python train.py --rope_fraction=1.0 --qk_norm=false --final_lr_fraction=0.05
Each number is 500 + 25 x the weight over the matrix's rms, rounded and kept within 0 to 999. Layers, rows and columns count from 0. Numbers have three digits each.

# layer 5 attention query, 96x96, rms 0.0492, rows 0-95, columns 0-95
482500485523510497498526522496494491504498510510506505554505508510456541534489483489498494494518467543482553502482504487481474563509506492515533492490497500484481469500513511544508490498491503497454510507479512518516470483498487495460498502488469494519519477509456512514495516472487484486
488505521498495492480541505494484498499478498501523487539481479520492528508508512486486511470501518536481535507494485474525499537488535481506489489523495496502468466504501514521487477518494469532493526529491505503512510493547473496487498504484489480485512506503450463490532511484503473495
497511482531524506522521441502522475513533505507532503543486487468476490507522511517513489484517503465494467501490491576505478477480501488504526498483500486505534517497519534534479477477477517468539496501525466467493469493481531526490482502495478490480535519502510486533486503519514513478
481503553477485495519497510491539515489494527519471473461499507475483510473535479479488493490483506498530513500518499505535513521475465516524532496472492507473521545450503512485490484494513498523498500506454486510500509515525496490536523468523502464498501516481506486467484512506508508562
540438502520537515522483439532528509476539470491513516474491505462542511498495565489539501505495538489539445516449496489490425453515512497437491502478505505537511497522520526481493505525506533490529466481494517516440496528492540505542515475479502546486504499492534502489490501516483476503
505479507499524526517475474494494492504495475489509506493511524523527449505510514491506470497513485499516475496490466526498491505507547516530458497508486539489502512561471472490505453505480545528571519495505465500491533520534516487545502496520508491478524495485506477514528470516475448534
520495525496497556499441485483479474489468477494490545459479523538559496460551501487505464529474514489504450547494532494444508477502484502470492503546528515550495501524475506447498521530500515501520467524437505470475500504505528490538491504545523512500454537523561513508465494497485474504
511490511502528485484505489527539490510503490497470540494462506498501476472488506490542514469496529483505475480488510520489520470499510515463469479525499483496496517530488500441507521502511520524527514456485482482458521495513497527519540502540519510465477533503519475479495479497496462497
472505511499490512507528521519476499515490506495497533473461488523486535517514507523505512467480493529470559474487507535536499513473503521505502418471539497441556458544502489505497481500456463511486499494486534561567506475512454515460457510519473461511495525488446530543503476483564511481
495488472493529472469509504491521465498499490483472515482479499501480512489486508514548485493525525506498481449483528456497527531497476505461497510462516462496536516498483483494505522483514514489505486510520469513521502535495559492565530470505464464512468506512515511514493517488513518499
474534482525519536503542458476525495494478490503496533505482487501494510524514491495513483502478503449526510491553512521516499505537509493487503508501517492503467487473501509501494511505521494514525498532466479507485539471514499496521515477552495443488501455458533494502524514503554450476
472493515472521509461481501474497444553539531494498529555461513487534518500518531489506518530483457480484540490518507490503484475471506500498485547534536489513493528489504506473492480545470490523506534472483483525526489461464538507510475490498477505502503503571458471492532494488489450502
471517507465516512529485515508477490507471531480508478526506472484495506520472480515543494484529492527517529486505450481512485579505514518517484491513529556542499498450506486537473480527526504510488529519515482485481500526527486475524504473517465508499477528492481503493429483517455461490
503501529484469551498490488551491476500508519491553542529509520410502513493500484525508478499519476515492467457488563477495509496529502482494469523522500514474515495499513505489477521481470506499480530499511470487469496491476449489495523519560500532507464466508513487519517495450521488490
494530478505512514518442527527507504475494515476504502497481508543509531502449503450552494540477521496489488515500433532507497520505460460491457516485457495471481514516523484492492466526512489510538505474545512505526507494444476522510493482510461479469499506551508566532511501523523490501
486431484479513480503459495477501533506514465471477533459498551496537476506496477485485484491487537524573487505488503451528491471550477511499483506457520489492493519503505535527504519466472492501519505469493446533498481480543535492515525481511528538518497521512533530468519505521502461499
518488521465510462527441448512469552513516448492506532439530503438539500456488535494532502496461512532529438510471505491501473468478489537441503493465467492518483527512488506465528535519514504483578466475511499543440573494524503478575541443536523546474444484500582523529528484509523517497
523487500513528491508471511491481508517500493462485544490439490501498526485519490477572531538482489526514486482487473503489523489514473483462517500468535471492540511477473514490542497486459491525517504456524525452453470484551527479529506507496507476482502508515533472523498484558497529489
499489540464542493496461461493504507481514490522502519471510468462513496474521534524536505488511498472481454507481512526529489472468485543476526510451476519533491535483506513478491503509508523526521506502502497499479512510535554495548522480526484516470455516512549481526503470470490510510
488453462500473515523476495478507468530506504474469517489523538519530521511487477478517483487481498533516477515456509498513491466519508517490518485516525480510452515487484527459514516498481520528515496461484493473496513493517541452543542472518543542473523476479520515492481511544516527496
536511466482526543493513492465512528504475498511514486531495480517487518532494496507511507482533490519517508496507474495458478550500522447528507497524523478453504495519500496495470501502453534501506501498468446476490503532504498486498499515516500522484527490480477475498486520498511499488
481511528460512465530418474518437513546504478493500494448463515486542475493488508470495513494506526527499486529499500482477482497507489508433524512504487482548471520506502506500495516520503547521499495528495514487444519485466521523535511471516506513500430524519553515529553522533480502504
513522419474502482481471526516474535527545480525533525508422498481511495518497499497513462509540487506500467482487461490528485524507496521478492477470516499523509495466524524491505491541513481508494500467545472478500526461531484480514515484464506504554504515498536527561483484483521514476
466534482519497533491553529463493474528450555520468474575517502538467506525498480499443490507526469499500559511507507486501519557496514481594509516565522517465505465497461448538452451513496470494465529565463518497578448536452457503438413549479431414500552513496449484500502512482503490521
505520497510463526464493496528503491469450490499490482507473492554491477526483489483471499501514476488554513493480507480499541510493527478489488524509514529493489517520520490514493542522501514516485524490494519434518461545466522480505517507464484526471445515488513474483466487517549525497
508503477521530523524477486541510501485535501486499495473482508495528490498502517531472502506485512509503509484501504539479538504478473525484495486505528498499510497461451485502489499479497498530487503515470475503482469498477504497523537453494536512486561502515491498562492478484477511490
480497524499491506508489518492541504501523504471541485471492503505472485440501486481492513489544461515543488491505479478506518496527516466451540481494467498492479514498481524494504472452489467503530505543510512473544473463515538456531517515492497471543516475482501520537528493514498521501
510529509485457529437544536526487508524466504485487511516539475520495495523513514471443469514471492500482506518482498503520541543484512491478530490469553518475512527477481516547510506498534492514480495506479498484497528502504511507484503497450524525519457494532481525475498507445506469482
477467443495456542511499492486512509473492517510488536515466487477515505476505546456492496549489539525484469494497496459543483496479501498500499503505520495518527529501540496505476500484526491520553497530521500495503517484484500481486486505498516512466508527493474481516492504445492505510
476506505480478478498485477503457529548475516497542503500518550478444485495501495493490484499482472533519501513499535502509534506503485477514477482503532511495513492502535483501506534567520516499497483444494462532519506540478474536467515498484514483444519469524470512530538471455531477490
473518488474513471486468477501492520518520490477513512526447480474483471534469465528520484542522513500508486503508537517530543486507504537516467502476521501468511471494493481476537528481526490473533532477526508497519470478501484490522470483494480487485486523469497503562480482497517509463
462494498489497510525448481455482509448542474557510500482537507478486449524492494470507508539437445534497511531512500498558540490502522497479524515503456459534512530557485520484537496501463513488529551514485461518527483504468533518492522482498528500517463459533469505502469437497512496518
496514479478496496508503505489502515511503487478505508511489489500506503504510509498515520486495509491505506485492484498520504500488479507484501496490472497493507506498523529505509492505495477507506516501515509516518483495514482474513500477501480488494513501493522506514506491491497494506
505523510499493482486520506492499506506515487480512491529486476477492465489495506499521548478505509492503503469514482497515497515502489502500464496492494478492501515511546508513504488485491468501527523512525490490535449489489479480499500474495509498509502490510546516515531516496503525504
483520505524491510535522483503511520496480487458509519524453480495519538432529517492506502507497510499489516475492503498509498504498507506520524544461500468494553498501518503492506528482502475499515487474542496480456533484470500500507492516515485478469524505490486470559504491502532512493
489492469492502478489503503492547535506479521556499508509463531517495568474481514445480486500517478541514497501472452524545491531484455505507508497428472531491474508505525532544541469424481486495494512498535472473521548480510446507490527479480505499510481539482484513484518486500497522508
513489523461538462498511506498478519491533476504485504481541507453495449535474487515536470506515510513497467509447448476509521491485479509470474532449482510473520531457506517520515488538460517531558485483482510520481535536459559518530522450523479531494448496487494530526491522520514497488
492497494490533530486484483480491501501519437527517475486526528474568457482485508497488497488539496451535491511474451501475477452498517543497494505527499491487474525551518509519476506494461492497534502482487489497494500514467515468518491523507508561511475489506543516501481505512471449508
493482512507461533535458496502514488504508479490455508479505472503575511482529441495507493517452517489455459533520524479468499504469459501465483542504504499537466514510503520501474543511522493530531516524467519446550497515520543447515517476519493522500481480538548463503496500539483487555
515465477487503500489515495543523495503489544531494485503543480485565480488483487483520489511515490508497510532488545518507516476537520505493445525488481499509420469483529505530489490545509468499488449484533544501486489503515505500511497476527470472483495515478478481497498491520545503475
511487514469479501465500513484503494528460491485502496533525511465507489513475502470526529495529508460497502519524491525554499494482526542524505516527528508486540505529509444464507553525508504468488525466483502534469530478480517523474471511521488465485463469529422523521521514467518512463
483477491532495507465555545502533477483569495494484460468483542518523509480479471518507449490512532493453497482485500509521480502512489504494456507482527498510486496465461529500548496475474463528465506513563535487525484522531504500476497546450473533525548479527481510485467541525491502460
491511544524466489522524501506496506482481489500505489505491513543502519513459486468516490488482504509466485500519477558502459502516486475499507525507531496451528514482490504492533489487502500505497515486457509529463497490516490511473504465522492469492486484504541526512510517491526526488
478472516492531518502537500499500483477509483476494534524504471530509506483517502522493509436457479479511518473522535536497513458530546513500486492538536535470442482494510515499515515490500461561469539479522538480496504463517431493504481501460499540491551516494535487491503475538486472523
492511501496498485519469505490469453511561514484490497515523500511525513496490454490498478518536512521477489522489511497476484494527522505462461493478512506462472551490491498534509514512536504478484510466475534491521457536547542472525535510512503494531514406511500474507456504507460545510
447468482511487508481464519478495494502478492475543483477504497497450513489450527541524505498487494508518461523522524510509513495495520475510462510481513495478499493505524503510538473507554491511481489469511491521517490507550474473523505533520476517497503519460486508518556518488471500486
493521505475499462482439491500487509466511522468503494517480485470505455487495501468502506498496535522495547521496453503551499515507465497522530503490499530558452551500506443508526516479516491496530489493510447501504525495543465511502476455485505533512515503499515519488501466557497511537
513501497489537508459458515498453538519484464494488496482483529469506539460470530507530541472450545506550471484472445516540510493479496553453484452470481514492534479527465512511491582538467515509470501436499519531458528496535512508523521485528563499516484482501462525555510466481466501515
482498478498499505486492485499483498480501507517468505515530491505512515502508509497502486502483485505497468518504495522494526484509505495503476497469501508529497473472511492543502497510500505502493493492497483495487505523502527510504520476502486500489478505526501524515513514493502521466
498506508515481535486514498492516495494479487503517503512500478506499510495504511503502497495501468519526461445510498509495508458521517499492454486490540509507516482490503506537518459478479475539514480488502509469512500520518497529487513470516477484475509464524508507532496513517520490476
505506499461508472468457489535514536442552510564503467501534494478484537495512545482535494509479483488506463513452491526519485482512487511480505530410452530537460520495539544558518504482504517478514512458524464478466536484499515481543514460506520520500448511508490504518557494499494482478
475481485501493519506515510507524485521476489518461500507529462552533497518549505495507500512469528462530474532501470500489484456502495503525521474525538516513455496514490463506442503517540510487508488538496522491487527504499563487503469486503516458498455494498523483502509452503515483542
471523529495476491556540491499474489541487522494514514534561461461479471555535475500517471485519512547471527554456528448482463493478484466489512465507548461444568491523497409523485484512463542501533490492466543513502532508453526484458511524456500495489541481480455511490506506505546519553
507508506514492509513424485554499519484476540520505494505493513504503518480485509492523535529506493471538512464533476505486483474538512517450470481489454465588484532517519473541497499490466511483482509494508452519454500452538441493527472470523544460494465498503540468533525509506540524483
488523422526521463511441456460498526411502501528513538536495486526506532459543535518482510490481495488483511499501523509550515504463493533512461543472444465561464505510497530566518478481484490543505505468488526497499497507520519431516500517530529490550506542491505517541511494464527485499
456486522490482480474547540472499494466440504538509510577503546523451519555512486521492505483511488508546575476523554486473466527453499451497524506572497515466489486536540472469467484511531455480464511466439536549499490512450476511490506539540447424530533488492488547452530528451490471518
498468474511460547486517474530530468524550481491471524511526468475516492500487522531453546467500487528496503482490485539486505511495511498555482506515502443428471493503483522449469514461483526534531528487485487550489535466509509529465484503493509498498508526505563481484493492476511506508
462519520509508528512531544490552508431564487470504463492495496478460469458460479542514520541558504502479540471505503505520511500483456481518471482512478535523541532494466516520540494462516487490514563489443479508496532546539527483480551441488501507503566520505489515501525496521477446506
508495483522424554498453502521522471495520509496482490511487493522517513475526492502461521486515479464458506525504486552498508467527486531502478523562514477499450444502486520545510474525557461504513475494511487484455470469528486499468537492515497488484516504551527503503541494500467495541
496507521499550491451507475489489466462496517505515480477528482462495513482482473506548481484464472498524516536543516520511489511519490473494516520495483499486490515508517511508465493535532467504519468482498510509502516486493536477502501512516477542491522524499468489511514487528496514500
506464516530486512470527479468499512489522501471507513516455465509539533471529539475480472508519505526523505516504484495557510510506500493450523512476498468485490473513518522526477496414517471508495493515544497531526460501451505564476539483514503517483552486467487473530461501484473483533
526517508492487524511533481516447479516516512485463520497480491532448484521482538495507524470510541539564499546463486520469478462475470484540470503497506483496535478502494539459474481507456502527557507485540468518554491524470469505431531505494532463481509470460516423551477486490567531550
520478501437516452516499468485513489522464532473499503509545509466536494497487514501492489493499524539503518524484530528484505480522526502510487506476442513507496490500526497500522504521517478463488531481465494514531500482474464495493497537551463503494486512497500543467525490454518481490
503503504534497486504481533517503520437524507541468474466522492503459491501465511485521516510489469494490473547484537530492550461533476486504457419466483495516511541533493521460502482526510535520513467519481511474544506529499472483500528506493498512523453496512482502528494549492469498514
511450455513520469494515484491483510515519495493527530535499473473478550534501541502553487435482489512511525494468527477519472521482491488446509528484481506481483486511537498493515511503489512498512471479539495484455515455509479498506512518523489495501503512495499502499508482477510513476
524520484527559452518572544482514469527493477503522503514457476511452496509476507474558501446497517492530542483476520474501475515491501480473498513442531480489511505519515528453530497464480499468522495488555521461488501461514465508494527526527510506523502504487502491522529490494494542495
500488466527474513489494446475441521465512481537504548503513460434519511487508496510498490514502521508507485514528503504473490505511500522499514536483493466497532519499457455527512498468473503528488517517508492509500487453518528490552494488502511545481523515555550477516514468500496525487
532521451528528480476493494505468490517436492499528477508524550487514469559486511500548491485473515498498468473528471447494511522515511516514517548503535561513539464498501526480470550514519505503526487476477511511482533475517477513480487522478484463474465505486515535427528496557486513473
512477532478530491488481481496483517523544450490500523509586497499501489498504515493518488549479496525519457500495493510495494468504502481499531478458500501489490500491483560507479500507480500480502495508505513497514509511501501478510518426478495525514453504527510487562452524538494495475
477476500529541507483501484501483469490516503483498462441488510511527475474524498519529477502493500504515472511454485500519514451508452508510522474511493500498502512496509510490497495475495543491490488520528483477518496536521506458507495503512515509478500499523544512526490543577477495518
503451514503534537523521486502541503534478515529476498422502502516459498466520488449489470518501512506547451490475476498505568495507540509505478468473497547475497502489502538475487529488530531484515470527515493470521515512494502491514517447549494511484448491471505486510485499525510509505
529495493489525492507514506515496480488510526525498518504494498506483505513479499516496483522492500526503494505475481490502501471485503517493458514518486493510525514524471474529486499494511481526561461500514539501499507517524528513482523492477482519464473490474511499502472508522485500482
504460516491511533523537489452513474520513465488516500527495501515512501502521480487529519528514454538479533515499549528483468514488502490499485509522461517495481525491494538428481480490455475503506500497450534535534508478477492478464471535484478514516511476449523467512532546468500530534
490516495480511534509477461491461517473492511517513526492475541523526517447486540518466503493515478496473485472531475503483475508537519529498500514502456534524468496488494501473491457520494526488509488544485516525476534504530502488475476536514525474510487512528470480536474510477446496483
538520521517504489529516513488498527500494484496489517510499486510555458470556518504470506501509532479482492505504514506478513494476532478437492485488503492463504521484469529507523516479480484506490507499518506511493460525539451490530473467528509477463484480523514501535522474452555515495
517462482495475464463550487467516552530483515491517527506503490487533517506534494523489518493491520460498506442525478473512471503504542526518530536511533506498500519509508479463459510495510472519518492491534481498511492514482514448501487490503517496493551486514513491472460462518491512538
519524490490526513493559509446518522522515520456481475511538507509472480511515498495471524515497470499485476521486509471512497511458488476533479493491486520559521491446497507505525513459514489469518527529478475520495520499491489468471503481470480482519508518528527548500492492493466525495
496453498497520556541521523476530468486526487524508512512450491467493541502485531512521463448478501548511530498471523470482523529495495493510449512513484488521510519459517472463510492492509499542477502472509530496487441479505509480523551524501495500505524519508483495482497466473520523498
520506513512433495548510539512498500497505507493521505465510503511529502482475516522471498492487475499494468509542482495433508505534491520528526499491479464470508471502497491515484478474503515511521490517476508491502469542545456470469514518497495523507521513514480493482513449491494497484
448469484495510501480481474504526530483488538503477478479506499482502499476544531517502485510482518508498486494506495531538501495498477512492473506502531516555516510505503485522505512462495527512487505497477469482491456499540511476511478469546559546476500462521480467514494500526484529512
499512490481499511504493517513487502487535538521467468460556513475528496501516516509482491519488500523480441511499482544504510455504513512487485483465489497529506515490507481531484517474526509468519535504469515507491504555500516494509508490531515551499446487510482478503529472487480494459
501433530479497505490486500547540494536510469495520539471472505495477543481482494500542504496491525512548489473459489471511500490517479506483500488438536465513514496469469581532545495439494473506549505479547502483449441526496517488521516470476556556468463489520547475586481450539517475507
492525496512513494519485500490472495516529535506482493438510528510524478506505494475536488510498510496495491476510457517529497471522492520459463485468494506536512528503474481484494481520553498511515499468551466475479501490554509503562528505537528517469454459510527486456497461538504502482
474525507538513557478512503515533475501556508539476475481505525487536486512499496531500478508455509454489504552509473499480455492437544550514501520506524459508472525486501480503492494452500514475487524514485495466506501513511513541497468516476531554499558488513519444421462489503447503482
522478497527533509479557507469494476511491484484498491538513451486474487505531450461462514486511505491525516574494547499501469505498520483539548480505496489436524457465501516523506493488493484493471520493459489540504486540464527506434488508517525485508481553485511512506501536472520503481
473504469503505536534516519513513529478487500512538516447491512474544528458489467450520473493496532462514469453478471482524516471519482506480486470474513521485498506505522507492522523487514510511494526493484503497502468522521540448528535531546554473520483493486523464490498495507517496505
524479485473501478538479521536498504487508490501499479474471507500521487475514510460513505521521483490513541464507493521521507552489471510490488444475488499511492486457517533551479517497485471488480534494556510510514492525506531504531437461460535482479491489515495529515506470540527472529
486502491511492523495539497453472512513455552505499467529534510500438517544516492522462462478511518524517532522527568498485497520517573458524512498551481513441450437469515453469516496495485537485453501535458527542546507460479441523451461530531476416528501508471475515501541539484517518471
501555521517519500475463515496490442453508490509491486519484487455476491522481509538508465519520478471501488498506544504493495507496516518482481485484516494531528497478502486500503506484532546553489490481496500536481461489504545534459494504497504511538474507523503520498486479519498499521
545506490535477530513526511520531466485512484469487490509507508548487473501533453504510483466490503494477477490449520524514520483480514495485477518496540512514482550508472497526526503465478497520518505485485491467494464509491501534482524484482507517496543474521524488472475547468499466543
491449487513510511503480511479493472495520495471502535507498508518495489459472432507472515527513484483462498519531499485490505517564481486501510463497492546530504515476490510528522509444522498524506504538476514501535510535495513474523547456506526500540531481509496478484449476494476509482
498489530516482528509477536521494504509447472523546518486531488530456506477517489518491503470461482499509506493504527508466458501500494484485487501503470496516526504501493479498513469510487515511507511532515547468500481532479517465527511508503493500496487484502527532515481548509465495491
499521514497508540512487532487501500494509493493503477482501491537552531478478530482546503468504494516515480483519437511502495517471485530457507542497520469512543474471479491506522499443489505566526509517553541453529475500455468498490474533437557493497492480496523445516481497441492489513
526469486519452532499464526519484451516520471485501471523513516487504456520533486526492531503515532498518524512504535481490490511472512498473474518568505546465490515481501477509480482514478511511521474532510500523515507486492488490450495515480494513478484474503483507493500490494452514485
485509465491523482473519528504454538504522512513506462526479475508491471484524546472464508496551485523480500479521492511543520479524515521509508490476504472483540520537512473508499495466516499491536513544536487462502493465503492492488506501542514479502520433477481465507553487490508487429
503525505474509503498475464506493510522454519539498525515507499449452463494488508488461515520505534513507495518528505476508483466538480468460463487508456462556467529532539499486502527490492520480503479492468522488486545523493464477536530479491526535518489496474506549553533478488592477482